config = dict(
    n_layer=23,
    d_mlp=512,
    norm_place='pre',
    bias='all',
    parallel_block=True,
    init_std_qkv=0.0442,
    lr=0.00824,
    beta1=0.95,
    grad_clip=1.0,
    seq_len=128,
)
Each number is 500 + 50 x the weight over the matrix's rms, rounded and kept within 0 to 999. Layers, rows and columns count from 0. Numbers have three digits each.

# up: layer 17 MLP up, 512x128, rms 0.377, rows 330-382, columns 0-127
# down: layer 17 MLP down (transposed), 512x128, rms 0.393, rows 330-381, columns 0-127
up330:452474573502500481492569596491428452494521567482551472520528526444479385518581548558513521599513516425518497406583467539604605563709411551496497439523428530441526521466524463494496532604537516491473488491443317569560498462433500484518485488429511547503608531482510444479521471462502517459430527581511476450554500559420478506465522550454601509422558454522569519437478483398429459521443
down330:520481572522553531591499558512493533491504512453442452489428550475458459468429507495402475559543493524435585531442588483408460516441535516529452527605440434599495465477497545577476537387515515490551412507527558429468536517536550516530502483568592472577392478420442547572494429436333440649492488503516517622465550527510543530468517455450609528564470433557479489473509553498537448479584
up331:422559546476519447463459469457535496451501465500562594470501480522515495536386529525551508471494550520543547572491439570565518440550471464463565519525449571521508534552523542578510522546556478364558519490530402364498508440492522558476524474560507430419500473369465393625542513482416565455454501457523503504531428502559365548528451433487484420439412451537563439462572496556455491523395
down331:527517399491515519468536431474471516441547514469478514529386457497547519434493494452547493498548437500500485456482584407495454476519571551596475435489457449484454466500425439499556453519456426524475446535459563520459424504513487441527585433506540570540548472489512558511532477451516552550405548567462553484464472572376500488510595539428572469484549538485552526579481493486512489545597
up332:419418488474422506409516520510492483539516468543539526484549524484477455479474419520400479547481499473507452474476619411540398516499518568541465409493375509510513537532439552534460554566525576499545491523580598444541496526535551539478458520553447533430499543525526550466516471507411538530474535619473519488509441488468574399601488469424507582505557433549551519495451510519573506467531
down332:545593481514528439540471423444532530530505481448509423537520503428432590527502537484502518518451437614505577452471490589504449601536546479500502388505555516463437475538578535473471425492529596448518388581469576430548513526466508618490445423503499545546432493500538537532514496500483585531478489545502552449410409535526468555431489515628568419465549501466504562464501511439531542527479
up333:586469466528654511508455496480493548466533406523459515533487527525511464517394536514556422498451571506537395477442537387550508448557458533508495500437493539388609535417518627477565479429513447504554519505498453489462536497450496493495594453578472517506482499511579529520469489467432522487602516371516601542413442470440511496500505444528557476580601541470553440539498528414554522449443
down333:502564617546588543511556442492618438483519491534484506514584545433433554447387485470477507465521462530434574459494476494444482496538479517537503601423578425410401443478556536484485550459551539498561404557501563430445521534512449536484462500431572537545561504501505515555526474462558498583548464491563479374534492422405554407521482507538495512494370420508359530520503499535452515442423
up334:506580545503515438482435604486546534520502505512484603444529529428473454517565532526421479550554500579505517421535456451448447490516466493482512546321477508494411553423509422537436485472543504566454475573452481440502533591472473512454573527526489502494560478518457435442452490437538555577570520527524538523465485516574503537520520464476455547430550500455442506503509454412425456522428
down334:413503510523513463471493478457546389550487444432492459532442520587467442459427535508525500428455551452494432506522545456502424498492443556444561521534416426486548537631504543503514551464526575584535562485529528482463505489494457456534558472538518422455518540519523405425517531477463413447550517578499494453462611551468523468433522570467468442433497466521498595548484552515436465530507
up335:501509501467478422522450532432557571434538475514443554470458497496466517550545594451520548485523440444510482537512508452552492488500526566447443482537509443550436504532524484468478523505501453528600453572578436479542588534588501497537535513555510454428530592519521440529484539370478531494483508569456621509573437520536508519506435395512520541529459509435525470498547416484442505466442
down335:463468438520474455552460534540514528503473556490520533523512523523547469511461534428407444424508525554480544542474531470524531427506438473489487491562501561447539509520532569494496516456488528504439574500491492462436441459461499469386544442593451532505540491495494487515512475483605565458495596575457474560469460416483491613461529545473407550402453538509466463578485505431453493630573
up336:530603460493440507558553511424520527597472412547509480438461527510455457470483516542486486417496577548499530421560461553517474509480405559516595503496513484539513515443466547458472591499493515462503506508520526441592522557547561465597518572484477443461520523457526557528542579513396481434452495501476537511473523525581534533531535512507449447451530546503478453457567454433532488544550
down336:545485493439445459514490548518543424535608499510449576523486526495469531487540556452500530608513550394518554576427431467509447531553501567476503466532601414498452481547509502522477481592519386439452576449506568540492401502477470525488485525482490434428475480562482421475483525522557471505431448448520456466461473474462527466528439486455536458490519469486543413505581534459503467474500
up337:421429542500573485477523539453490482432525478481470584404582470510510463454523518471493481466446497484463433519520516546476425479447461548527515521497514435490491473499497608498496597555630467493498428496398461410457506463508448535501502503515594495504491500487477552501499497507505399553629593567518520456456495461418590489487472392389615497415613519488528620480494487478480555525535
down337:501496435525444390557530464553447468533591531466419388480426506534494572564452491494466551530425506487554548487558502489525432573588538520480545460569469532483461443549452507551467501485437548474396572486506425545449520530488524502457544568507488523582459510496632493422511458455488537503365448481470472498500495548471521481478512527568591503531480523438486450511548350465515450507500
up338:536484436405476524607545585525493520554468462509531543456617529524493471550458492571517469437548432484511416492449519467436497425482474516492507419455481519584563533410458519514497467516447556481521520482591509517419618465439559547475540553497530447474476492492485457498518488453529578522547532529490546467525477480513452459484538533395435479519575505605443443491429403528553531676503
down338:476501416491537546452507533500457442488520481552595561545521536528517431502485455562501465622462469531557536604511509478545473437558502514436504551526499436493530421502593419515491531465497426501559528499527490574581477495508464563448598524507353502573474445590456418585503459529404440561470460497564537516510463560421622481529454484579555507479440470430535522459539535481433507442579
up339:571552455573572505442562495519527575507443535473502414415532523518486569519457583518414422508434427547451501474523624430474491406488589443494474516547517523461431549407499499547392604554548487492515436445486481494474546569564485546479525479594495513566448511512519527615513469487457455510441514460488593501447456498549561586451498533509530486408634477535521495527504539532515523437472
down339:380551483454543505474542449599562520518400443570342518503558438538549510545469491469491498482496439518517415470465612498452554516482568495465404459486485462497477555451543490547507546526528469500510541485447512489485509464551473525419412460547506536373479648551500610518484407495557585438572550483514506513394482526497560535470583531417523416542588461562525492589507546472523422485396
up340:516505516482548442426468444448543431484523549484564514490588492544481515575479563457412389451544499539459453548544449560451552544415468450498512497570476532503537528497494468472602480534538488542418453470520566436427496493502612488498477470469568441490564481497515527414488600506510512483570526442531470515529457572592525469446490541507506561394554495471436497529431501535478519532540
down340:565490517570480445522464570526406496455496550489480514486464511516595521475463550541482465477380519520508542538514512454551432421481525532488500519560444586473483567566491560573528537426535446500470532511467586437467452474493421488455423513495536599436504531492529444503502516491581504428460490552549495480457466484464502497499412570580533490455445559495456533442589604473512505446558
up341:511510565472539521468521479485516491379586563526569574423592451483552556566425473487528550501530482410550574429536641502478441488460533515506417450555433468460462565507499517540478445496491532509557576454491525500521449518529527575555541470537476518507485545442521449402568428549464485430489497491453510416486482535453541497481437427493548509529384442499454456458472446494427629528529
down341:507443537511415477569472546470405445545528476537568519575484517518470522490499488470591557611427544584440435551500477495529462462546476499508527472534478497588529503507454527505524474517574410517467505503547501467564444523515530492478457349438502460429530523524532473513490535498508501511607496516491487563472380463517468473498570499463466426483498573462578558508494556517555437407554
up342:513543522554635470494549482467543538522438495500558596500460490475467484458394467482537499544497588499589465363555447534455465428502477531425425551460614508475522476447589499377506529589396447505549413412505579514449454549494516438520601498441535472496586493466478428475514510413492497521443498428463612520491553509521462499560499476571430457547461621595522498467489582449488542554426
down342:514499482617516532487499476550439503608528443528506510518494609443519463507522555410500461582462584546522562538465511523580460404419559440517455561352574470499517452453467405449527488577481545526451391530447492560412399460545556435464459520531524499529472441469454406488511534488465496484489570501523581515511481473494448503576518464474509508512396500547484569501486514564482511428404
up343:517569519598455438567538567543518456565456462457380511448485472460491527456381585519493467431508438505500587450504447451539445435474516533572427534439528481451467556420637479459559532535479566473521518514514452581513495515507452508487529466563426534521383442583474450563523441592478467485541552527462545482558459536472609599474440561491460445462482520509501501505467497543545447373573
down343:427522543423437415589535500452459491551469572483448437489540447434567421553466434508494485548481526540492441544441467506553549447438522520545497486550531471548485471394408576507509482509479497629547522571434452495503522532523492512643486432496375572484435536553460599540446451545489543515457456435460443446561494535437488549398439465559554413427504555477516521527491490500536496385452
up344:575423554381572448454526574486552461556597431482551497436512561492474498481465571525522520547519391586575390587529493500547499501389426582564605470474552488583511524489525529386515572461379483489539482515533534524531396458625619404464470523506450464483636561522493386508541546495494416460579432476522481400517568422566557454498495458526473594523454526495549540420465494588497521427451
down344:411541439575509428591525449469461499408464448561489526479518471499487505397591496525413574420522617468481484416547464506504443491498553415454458517527475474440521533452466474605536537518550510486504447430483565494565476561331416490500476487380501458493446564428461469604464484539526485515425457595500503515438482591522578541524501536470468460434443434523432467519519490524599593626590
up345:604510509550425539509546457460471460520501367535592507492523494488494487496354509442511511579458521468519467540507490529561502449490533447499484461317501484478495597565532476499429528498421538501510501515522512504606495418529517495599669460452403473480488519537534499456454530468379581387516530552594521474504556419492445499579596511490521490388571342494463542490518496470575482530512
down345:529556509488411469503506499513610499494560513560479405551532403530520556444497414504476510525551475535479509349487473487457509428508550428414455620431475506422462461470520430519522560519454444532457423538564463466513515621531534554516457521441372520466476424467553373492477446446466615606454482623529536593576515553487578472494530419517424498617491570478435494468442470478506572449505
up346:515498429433407556481451531483623429569535464480595524540457472428444552472499525524485460454539568473542343523507438443518474501570509503574487519498600452468441494473564522566504589506533505495436562501538522605527513543448486568551423525557577486425563443441514510464491548458520515493533535438487499500491531525559506447537400575533526430479603545419512456558452492575415459416571
down346:522417502447461566567485514452481479488472503493485535551455508487476385453553455534595571505405651434470481604551504557505491533489473426444415361386543517513484522462474536458430485498493518531457561430458509539492512541525502447469449501544460511577474365499439525604555502440531511432500537369481439559447550541522549536431564493525473550548509443543411481527520553542495497485480
up347:535513457501624456441492526403420448614510421489600543446492550469475524577540475504536456493486482496547449592522525531415526450491560581575486499471456543511543529474522475564491441459472513539488522512501437476385472509565480574465465498449507532500421478494514459496444388495454540401542532522511477552520555508315531470490574485489494437518485444517547515483535440496527533537510
down347:576444546504522489426441491540491575499479438576528591620532536526520490569565458502534537529430437528542507619522450432510544448449555526481481597553467502496491437545394554457432442579448516447430459386595557458466497518536512438505548541497554454527512486534528442427446538484533449493481450449563486513590471434449555450501465515516504440516449482514572550503527425507545503514524
up348:467548432411516594500532577497474443451560593464456567539452440462453480515511541554504552439489510419437525478520472511488431464528529577458479568529525423447530515501558493489475471439516557566527574403508536525523574619466479532505554516450477536538564535495413484522543442508444532480510419489496460412517501531547482426579551523468515444556440422509508510519545399558393482512585
down348:494436484587509520506504460545443485500517565520520490519480496436421545418432514438548378596531390524519525577445512520404456496470481446551522564574521559579544449485464598522532464525532491569540509544541528457483461409549553496511547520524499552482397572454510524501493530546472539485567508500506475545571548579478501512420458439595549532493424485509473559559530567494454588500531
up349:562584496436531532541445532461494581469493408492527508500512470512403420477562494506454598460468498427563504533554483509489527511461560484513453584402537482595503448493518606478449537501467574505500603579480491503457543447521581492544452442470447498462460521404498486479530493449484364500434564536441581532435512532466606525428477541496542386460470456477511419400474530417559566616585
down349:528551550445564530564512536551515499489460515494504507576510479404489499488428461489441455501500455516535446517499508493397387508416524424441569434450591627439457475454570515505450473524497461556566480581486588588511528439545508489537535511562491510423446522537505524429488544540417556577521560484454472496477506391642500536551551409504459501497536395502497539472517605492451488547538
up350:425499532401495468405490472564545542580611455438482520440517456547490545534466541445474515496497491437524473547465527483474436496482492507543413455497563509490511526526420446488530446477486509461560511483431449494478447519521617491473511475502487580536532450548539522516494546473447370493535509586599496569608492542526513551462486544575566497564440503537539480507489424468408501471604
down350:605486482549399580458496498467475486529438420502550513533515433454448424426519529565592503463619480552481454495478461507478424480533565485474494564452576550489551521505476580580436521533468480465378508531525546457461635485540446503439515518467583486491536521527496529485429479561515517498508457497521456503497538513433442496573499448470529536519624525571513428518432469504519516506474
up351:443500558533485617577555460526514525513516471429472491521525397476416529527460474538514540491487474538400486543544546516557467508522445448424537478486497534502415470513516520549515533378478530507498580460529497460532540484455422514535448620475471460469526478523496542571479556435457480393510473397484468497519518482455471539484570493441486498515371564583554531508479507471496424490445
down351:518489451446546401510524523535551428475526424490420504461466527513467566446499476437440518472508549475586535425536543512528517497574530535576535564468495520499519489506512453482554510585551438474536385590499464474517521523457567547574584503476469475443469554473487434517550519557512502479501489448515497466489552551486547473528448474602517387476488487483478480458455447439571562512491
up352:464508408464513533571474485459473498501502500472460441563601493537520515481500440531376464603557516576483537491598530556472471519601481520434429467482451525509478512557465534451410654569437485525494482508370495534417475511536496508549613412500554470405522565483516540526507513437474512565439573522489501548551527372564552528477427465537511466509446468484537575433483520515505508505391
down352:541548461451439486389508481545525513554485506532390460453498528462456540436448466526532500554486480477507440480525453413630433531536570473467463505557528367532502478427547393552590539518423446553460623567519505478495492463481524540504469363547442470558484404521410580494415526548543499519582436534428490398514454480449601504505534506530581507489507493488429358513546477523552539509483
up353:379526562534569567460439563552520551439443466462476475466486527388522458554546542480459557490480473478504474468631476512523514454570542526550518538407410521468453523473507516445559472551581572478473520483601419445556495412494449456478427486417481422496483520534519488423517520390533435407452486528554461450527487455557580558641497489463451466485523493527490344416513566592530538560565
down353:522531523535511590459502469559435477510403600495416503570529427518491534503591567504383583482400494473505526443558464530549631532609506537478535434542523559502539565530457530507525539459464519510450526477502455539546447421514495476548529454488538461467507384569459425367562539487509531471545541576496485476442643461547634475467533440342429624456591456497461362478472510539507497558555
up354:426530425492476509498438544495514488556543530506523634530468533541464551515581574468432499450454498492493531433542485437428477555458469444522422492627596535576528489466506445589338487475494543571490593489499428577499494545527519407494527443512527554471584459498482522494433452506554430390620402534464531485450479499408551430533522442460510501521506424593477418562457527560551469553461
down354:480495507417434470490411467419540533489532559533479525593550568463554477576517436523487527581532449454580524551582491500497447459563495613494494419528563401465502530457472558485535428416482381520502570497483543404481526520483581562437631536477474459560431545522420517618541443502469414572497519508517463492556547484563444506497421498456611439501425513524537564429543504486541590455471
up355:485533477513501447500527558458561531520526482608471560448551556536457417375535461544477573541589589568452535457519597532463455434581492566522524538484491466498550583501563445541507529555550464482628528425457457441483513578551469446534501503549460527552468490525525486448579543474483473539505450546510469483555428502454500486458438496435466569400569588434482504534492531478433438490547
down355:505430352480507407501429500473472429527546488435538512429503472467444492515600482508526354468501662561567484485517493490486515475560539478440556506525467466553550420539406509470574487553466528589492528450532543581519428482534522506445489523518584546432524561452540474519479491554521599521533604532485546529542507542451481508470543368519573586491395468508492576495524611427495494507471
up356:549498502513438443505506555510494473448588409451459605518456443453440598566459567482443432477504514471518576453541521497547517571576441561528528592494513574508434544461445390468511570516473467509449469573448532496548416442510443448564507531519532552472564579511525500423564496538489484483574469388513574483493406535514558495473467487408415532511585456463490485425558460463471491460394
down356:429511535447515442532405374437465493533476592540601443491495474508457482543453527520611517451539570539463630455461444489488547541467572500464476504558507453545483428478476495508435488603549522452526448441368470453517491590460540523505529504533444494574472418538537554497529492588539486516519596489536548466483623495433515534563529489526491519445442490524434428516463489534546539426544
up357:578551465431424543542530547420469383418537431492501507434545491517410574583419466551492552515516513499608491515457525477545505558470501517487570468532442472565465438538565573495555524583459433422495503467483577525440473525473446540506523504469418464491555456520463460490508475550442506440480476474498406541386408528540484478549472497514497463550518474532517503451492446502584475515563
down357:514491512405552511473556519473485485491480483477611486550594473529470473541456457566476519447538498494517342462463445559439574578502457474420519549500532476596506451548539540474482547429440431531530503577617455615480511571576495454534554559536493597512496483482574506414583485458529490387583564446489499432585528480543451457523556525509508558457539508478609549544434493450568518463452
up358:582520482435504538518632499508510474509468466467483438492526503398558508524541538477499451567504549405540430387498557554476486444428490456525438482529490597416431538522521428458524552509493486507516470406552513558484469461568541478509537609517500539531612546560505416401521550592431632494598506497412449439491535447550486499613462547527499499449503514563491482562536515522390411447505
down358:476537458527628506485511478445464450544454457472531482463627518459525444571476431414372548436504454448495525497497491627572490517528485530493566568537537576441588473513439537485499539542464445573552488507514461471534439432524504435464629544481498429496466459492442521455448544429466545516598487413488503562556550558544520500550537516537447483485510448441435535568457466568451550517573
up359:636509391469462551475597459414548442472483447343499484558553557416501463514519534542510567465524440462531533534515484533498444456519516543474493510465548505491508464399549451504529577574460518529507492518563476542486492419503440516509491477451503501503531469540490512374544502503604510497551481504481530465583465494447613533554485541454622532481432539561498446512517478485607560573556
down359:439498563446434461520498532452518534569504502597471521457553496554409570447483419576501573610537602521461540546586431530521480494529546484532503492538506557508553475553514498488493440518587585524441479546518505471493491514389515503530573571523476543431489586556503528556542485505448483431405503437480528463459505450519446463513482424519418508489527488502460522537528560414411486481487
up360:465508421460544361536522574491496526451537491539539471429541481571677419434550549545488502502513420468619531460543499445482471405486466539537523521531494553500452463430451474441455530500499512432440521540524402442527441469466567506504504513497596456502494568477504434509566641393512501396368516540524364452453565471450472465563469393567525538506454497497579590527525546494433481501525
down360:561501588484491455579432412493481502525483453474520500538517502455522587594472419470471459513471535514386581500419414482501604527527461539437512484460529434486530436421551474469574449488500471514458548488556538488495408494518414562499493504462412562495458444518445542448428379598429524565520511511455587494559513575514561474494470514380507479475479498395420489496455522579510559543465
up361:507361535400466546482487531456462543524478462490534471392428445337592476539566591507417476526519435589462500481560358430480461512554499505610515526509485577489565614497510518544519493450571467462501462476526432485511516519450526553591533518562511460487473533434514513500603432528502521455598518550460436484570576450498528563551508486485491566476583491511526469510570509472388565467556
down361:594501493515534476511495447616352545465468454427494469496413471555545430496454455520549531512570431555535478478505391551535553527535503512531499528510500586474499484517510438499563480427518527621534467456522523520545514522485521505623535532456536523506533507509488540425621551508508493468559527470519600452505468385452500461615482435460599440515421464529518511482497485497430509556417
up362:490514493477462487496539482430536373508538435412553517383511522520546494527482469647495621509562452458507436480472537434474582492494506593414520502555466403573471488538524597491488468500512534548577481552470502518478554488519441484460513534522571484423460471546560474551483453443515473533394614477561524421445516431464530501439526431466525535521584519564621477471584534468457432522421
down362:482519469583446439554427533547494492590525475537526537509468525420404540616550555509486382514491487602589521426486484610465575478555564477544479561517535594426411536436503488510438455466555543493452465414475554455572452442501508528485518402510461552534492535491499512447400475493496481391613470473551413528449458585529551476400464589490475554524465525469468478534427502510420495552502
up363:481551476575445494405459397497507598485425391486563529547513442537480555486490475566531499526446575485478533424468555440476530518526513450579476474552481482628460452414530600490539567541498471509520568505522499442512536475508594494565500484482576603469547565386479389492447427544493465625492426577586543497569461476361511563374465454417469532561575522481538458472524452511527430486507
down363:526607446513454523556556441501550504398475488448501491517383485447496477432480495439405456572579515526534544465459524513408523495470482495588489610570534523503414549526534477434535507512473566525520448546493593454501551477453547605492517564485504403654561481452564500467409542505462619494557501475461506475578439566500549586592480483585560470572503495505508493467515486515589370469438
up364:438474471558490499485523580586510486456483395610468565470460531485490520552389463432457585540482493504429460534579462534494506401509545501486503511597489502468511495521441494586579517514626528516561528542431452512519568488479488481577479477550585515426541459531492497455523440529400402483539518449540477519494534421399604441467532545584551478416549516450529512510453432572424423569562
down364:522386493523471605430419502537546537487504565472565510411555437393465548557493541531588484470486478509526478551497517492416455416564570525560488572420555541497469475540401479537419545480609514406456486434526503491493502477474567575521530542602454430561565417499406529328457523439468511530417454468510478605452500508450479438408542523535510541458446603522523628506435502429539508548503
up365:398463573466538490508602510458478564445545465491508500519520440421482463494402472476511577434447538525504547556484446540505514491444532540481361522530542482521536518498504451506468603509515507514485556490445522525519567546367478537490410471514421420452510488502481410451526488473529472515551513555545490488479488586468524454543482536530503490545473564534413470556550555589509523523527
down365:552515453480544500477534534410457378492477466505538465517468519547524567479511500458460461481456461453563609469559544456467505521450420566469526567524462447523467453468499628508575498575399567441504478467468499504466501588465513523493526538461480625539537548558526538467556469480463535453468520523456599498496452444450569510533539458437420512492471592426548478475428520600551489499472
up366:516515448486498505494440528528494541510420484561508554513591513567492520538483532461461490547532494536560471457509520474508486463541398488438499473473528576447468466521489478435548547449479559525501589543517456440506579450524474560521529529543503507471505475558541499517625428511530560562455411495444560414594477401547513509496442401564457437575457540611480511453419494477477512456504
down366:441500524438483502557533554453509559499512471526551489486504452475502497458619560536474467519494543491447460551504544574458501495472540416485351406601494469529557484506484607539534437550454511389504488555602437450552479557443570463446481496480437487477553451525464467545520517506542534458484573489484469430415498555517532426544489535532531529399503579514489399501569492535517495574517
up367:507445524457632470585545471490510568376467485454455629507579538405524480535485514487545508609453507585410461428520492457501454485478534518588408444454538494563445540411662384469440479433496542535518512494567562503435607501486458541492535563532485519564526442466484573475413440476472554480441581555651575415462500472528518504541462541506508480420468487469478548507487420440504523441500
down367:486517526451550465599440521540395491458463483487459387550449479437570494553504585529405526544500578451520457443537516533485405449433526462445531333538494558555477576580553515422504515637648413530441538602540489449474484552462534504487516540539516588411498524488511367543483637475556465451448581530502518517424527446450526444534452548424483462493507359519477528539502523543486475576441
up368:548471449470511480445459538484461523512435470497612434563446461445489541576532462457464461487556473382549494429565521518452475390393548542541483466525412613511453548531472517600535420513546521523558480478530535471439547544578504582547477470386505433530465510514594569495420502508507481527488534508544543523522504550445518432506412489457488506597433524491549485529493539421467466573516
down368:485518515549487504563429558439521462505405483539592457453504488514563453582574540453486483528524519464558540445410449545494618448434535532498589582478451552530570503454486522530511483457499599516527430422511472422534569510557491541510431513398490482508456431519455507467398612514455490476439467498439511524479534512366547422451448468438469486413567500407484509468474545502444517516487
up369:436517542453521520537465551411413537531477488486513448556464473504462498399549459505537535537481494531443514459515588503477531510437576558554576365574454482505518536445529495546585464385519436484577510520468437447537454483567444477603509433528533472444590588472456530516489458437518462534529459495580491584513499579579558502578523624529501543446458517493568552488365560561549494500456
down369:553571482433439464441585524528539519496437417462449522469528480560519471554430507518457504393562430568492523463462443545470495426516541486491529573539535483545508529458591558562485463480462511424496434599539421506470577512482400424515497561514457580546562479499493413520463515399520472539488511467540552503488503451554449406521579436530489393474541556556492484474543515559436534551466
up370:463525513426556477522541500438527458491596448470503433438429463556542505465498555518513513475513485601517370416488501528522492499553558374504431540420479480524398442483560558556453554500491601370501451426539441552485553504405514486528556560507505518432390417530431530481534529667459511459564510572411494464512611525510517561576533575505559550455479488527505560506559457572533384481526
down370:461504478499483357430445427512471605402501488602430427482545481517457514555509532453518483488522480437484520537454531539513528484491441536563580499475496558429595514507513512471500386405411492590491486512495474491494472526538523466427489507569500504485449471627592584571520535356520442567477399545541510486484480461537461454532547499458401459512490474470531504460544535461541453454488
up371:519495524585507523463447439489416474514514523520501543526502505419530530554421403423497498452467442429493512513500591604599539510522523601501499501464494556498564511458548526503441603481548595571517494468531507544439521468490443396590555461427438471527455571567551513440581588461473486466435440467454547541468492534519444513496446497620564466472450549580465565462610520397531426521337
down371:508460535532476450470512570503508562519547430565540464533390516486555469518523478507503456536451505514481549587435465475578505430528490551445581468489476566540531486547506478563450508486470442499450583486451559511480550582422493436532463550559584614538484607490559311477392438551516465544418530581506491568582517426455515608402553504512471572440529490468444517523444470506478502497438
up372:613470439506505483573522577416514482454470435419518551389546392548530535495516533577486471518468520463512463525558565542517481379485413577495469446547487502614454507506543540466457382442604603567584423431557462464490472509432485545486488514388536461448489472438499515522425517384474606530405517505510461494502529446536577577502456543524569531517470565486473526432484516507513516427513
down372:489454560508456401559510450499635525568465541535544503506589568498421568507467460553512562540521467525474529517584445541525464583539614500444504527524397465406523537532509490526520533436463493492515572486416595562469510477427591543533482482548452506522596479515485505461548471512509413514475470568639524529496525513478612479476496503554529467457504547492526438615526532518449538506491
up373:592534443633537304420528566490500525400498528481468478434527540558507538481511393594464529452450535503513511469507552469469497515598427446403438561577479502470491442537525413499510563492516506491532497503484493421525436519464499628526496505583451442505450495522346518550513571569428500504546458437528495378504586535472482545498444431507519526551508598516519431555534561411447472468558
down373:465458541329479639485533481443510476565530478562553489529480503518463470607522635557552516591467443476489489569470517472508413584490507553517552493478478485526477523565456575461528409516523498490472532479480424588468519467579486469532412544476561472528504538551580481389542445481576573575588548607524587609498395519558522456497526584443534480454445425452516593424496506577563518552455
up374:417519409600498488490445512412526510509502603504544400453434488477382458655539556476395529553464580496472469518514477508440480468569552585465550533562492630537406474533461575467539542452489533525555463521476529419553507481600584585472473482428516404545421552558452626524399575577417644432466419514497565401554492525541515538428600468507460383664489567442563461478448525490617491549472
down374:517505472459493512476500493477539563455442494545533518482502500497479476444450495478588450575499549512431573522466443520498384512574484471546530463486498455503511529556521401482536529572541479458572515481460431465432609480446566599493540485416529562444441493424491512461608551534468454467555499460447439482518496592413517526387474563457486437639539492461486690547572559551544456595487
up375:514500500527510442541506619448551510358539425549471494469520526470578496535451528475488430482403561548546512506447483528513555602533531507516510467462453468571451505504540524439492425501497566493466554581497503540411592520552513464441613594494460436501506463507562409542502587489569500396538492537473481368381473436331439493463549432543475474507510559515532496526516532437461405472520
down375:520461525470526429498515383481415445540460452471583504518479501446489553484574547531547531598529472475475452408420500467455511518473523513608456533455592536480573475483498373553534530541520499516449548473458501418458347462511457562496453433504491527478569547434441567616449455441471543618502477528592461564536464566555478631514565455457542579579545500489477583423463400570459489481524
up376:469482499369559533471448510547464556533521503535534508447511457496523535396401564521453556440429502504492497443433532515490593412451474506478472541540480357503567497429524484538464536569493580528567473458459430538543583536591543592519494526487474498475529484474510557516482452512522468517503459559515465435515439567516443462486536500584504567522464451520399477493611514632531607458502
down376:424494470534411451490509479377542526535500559542603490510559458517535509426494513457556517518493456484494478552490517534514516515520525470520513454453550500522558572479384512529574488565522529538526463550549478475537547487551400481531530576586546549530513497511417586391454476449534502530531454378419407615405569516395504529369540410454535510566485471534517434567552513523458536551446
up377:473512413482524502366431440435609531510476468488418582468479479494435533583471522544483532532515498426465456507506474514459437518485478531470478556531444441448479559380443482476549479486539528497489514498510526569475536538556462545522514596487488457458560561525519536505535502569551448448495480480483512572530537556458537441526478512565509518606538478537501462564477482515453468559539
down377:476495428463524557542473519467507447551494500481612523500438529435502439505492558546521532573521475532540502511535518454439483532480555512441565497498460541537520532499467483471420434508487519591541540517534474489458472441547528609498432503441435562417517454505461558519511486486458497651367599562484489526502444504421492547468488423437493438589589527501531448462532551493532516482532
up378:456562502450459542504459494526590474541502540519523452426544501448543466465471517506436405580453499498561528509474518452512451464510470567476477582554562527408517533485493550503471504460590474532506532544480496508411479465495513498587529497507487523451458511559537504502420611472495599521497486407400520466498494553494488495547610428528494438566437462605512557603577576512513397429568
down378:566521538461484508547528565507594478481524503563530477485531617508571493527491540530504468567485554472439500440574558543432451585480492462476644538536417505393448461584490532552468603437581530597454570480464499510523525468472431480639441486524458545421535520452511490503474465477498463569485454453575488535445422521532511506518461423513477421406491508564447509480502545518547370467513
up379:445465572499431549506469581520584538564454534487485560509484484461506507521530498438469433525456494439521519504578494488466513506507488505531469508472540489488499525456473466605516552540525435477520533484515506545564485543412530543491503514506571455498447433525528451405517453463512539536441565460483533496528529463491512500471439478533481441527463563456458519528531442485446500509520
down379:513496486477478541536529499424454397456519483545524470522502448520455476434474423536555522508429504503576525469551560544482531462443516487495549488431510468582507474569475451495484552486489441515475484530496497521535463513599504448541534483481499557462465459474413493529478480524525459521560502429430601482554518505506529490461440551460530531506537551456516443510492522420439458532430
up380:491464462474532440572391589457500429482460474559504525434499552498432473458439454410536494489536541516484501437466423474420456494475533511470419546449540526452567529485472422500550468475444512510454453495449543560640579490513527487526552489526465520475561401467471511455533537489511554506480590440485555541595661480498423546518495510563453531604467553494465495572443516475499482462496
down380:507514445418510540484507484598576460468466521509466488491530537518473492506555482537489458458549497555483463439437520549576398432518512383479452500475512541549525440535440559565554555498529500499552554541527458404528494421502513419558596477393484498531482504594491543448601414375490519542495562522507479456534490454525489424442451531523568549560592537597445494476455619441504447467499
up381:475480542517530534505392516432444498510463535503507466465489574506362498451458543541559482555486451485584476493557495490459430471519506470511569506522496444441451543463496504598480519533510488480555529522589576405500541544536502505468461547513426486448455532490484575575496466420589484419559423532482454397496486481438567447485540456470560586509454471478532513466576504524452447579531
down381:470440399543509407497470586573577567502463544441525509480529496500538540539580498577443457495452611527536526433516505418543504504578493465493521456546579572549580497586502521466448506526491565483458463491461412491522488474487519453536622464415460551533533547491499466498460458619567481403472451443517498480521485495502522467528465548510507536447493454484530522474423471458477538520480
up382:527537515469519578491486539458496616523500438542517509464404560571463564505448460486504532443478485517491615541501473569446474436537531478546518437502502415615485562470503528528471465430502463377443520497464500458474495487501510543474468551458544471487478499474535565475540517529478525417451437437524511470473466475539443559495459518589484435540467523570567480468547535496527504472486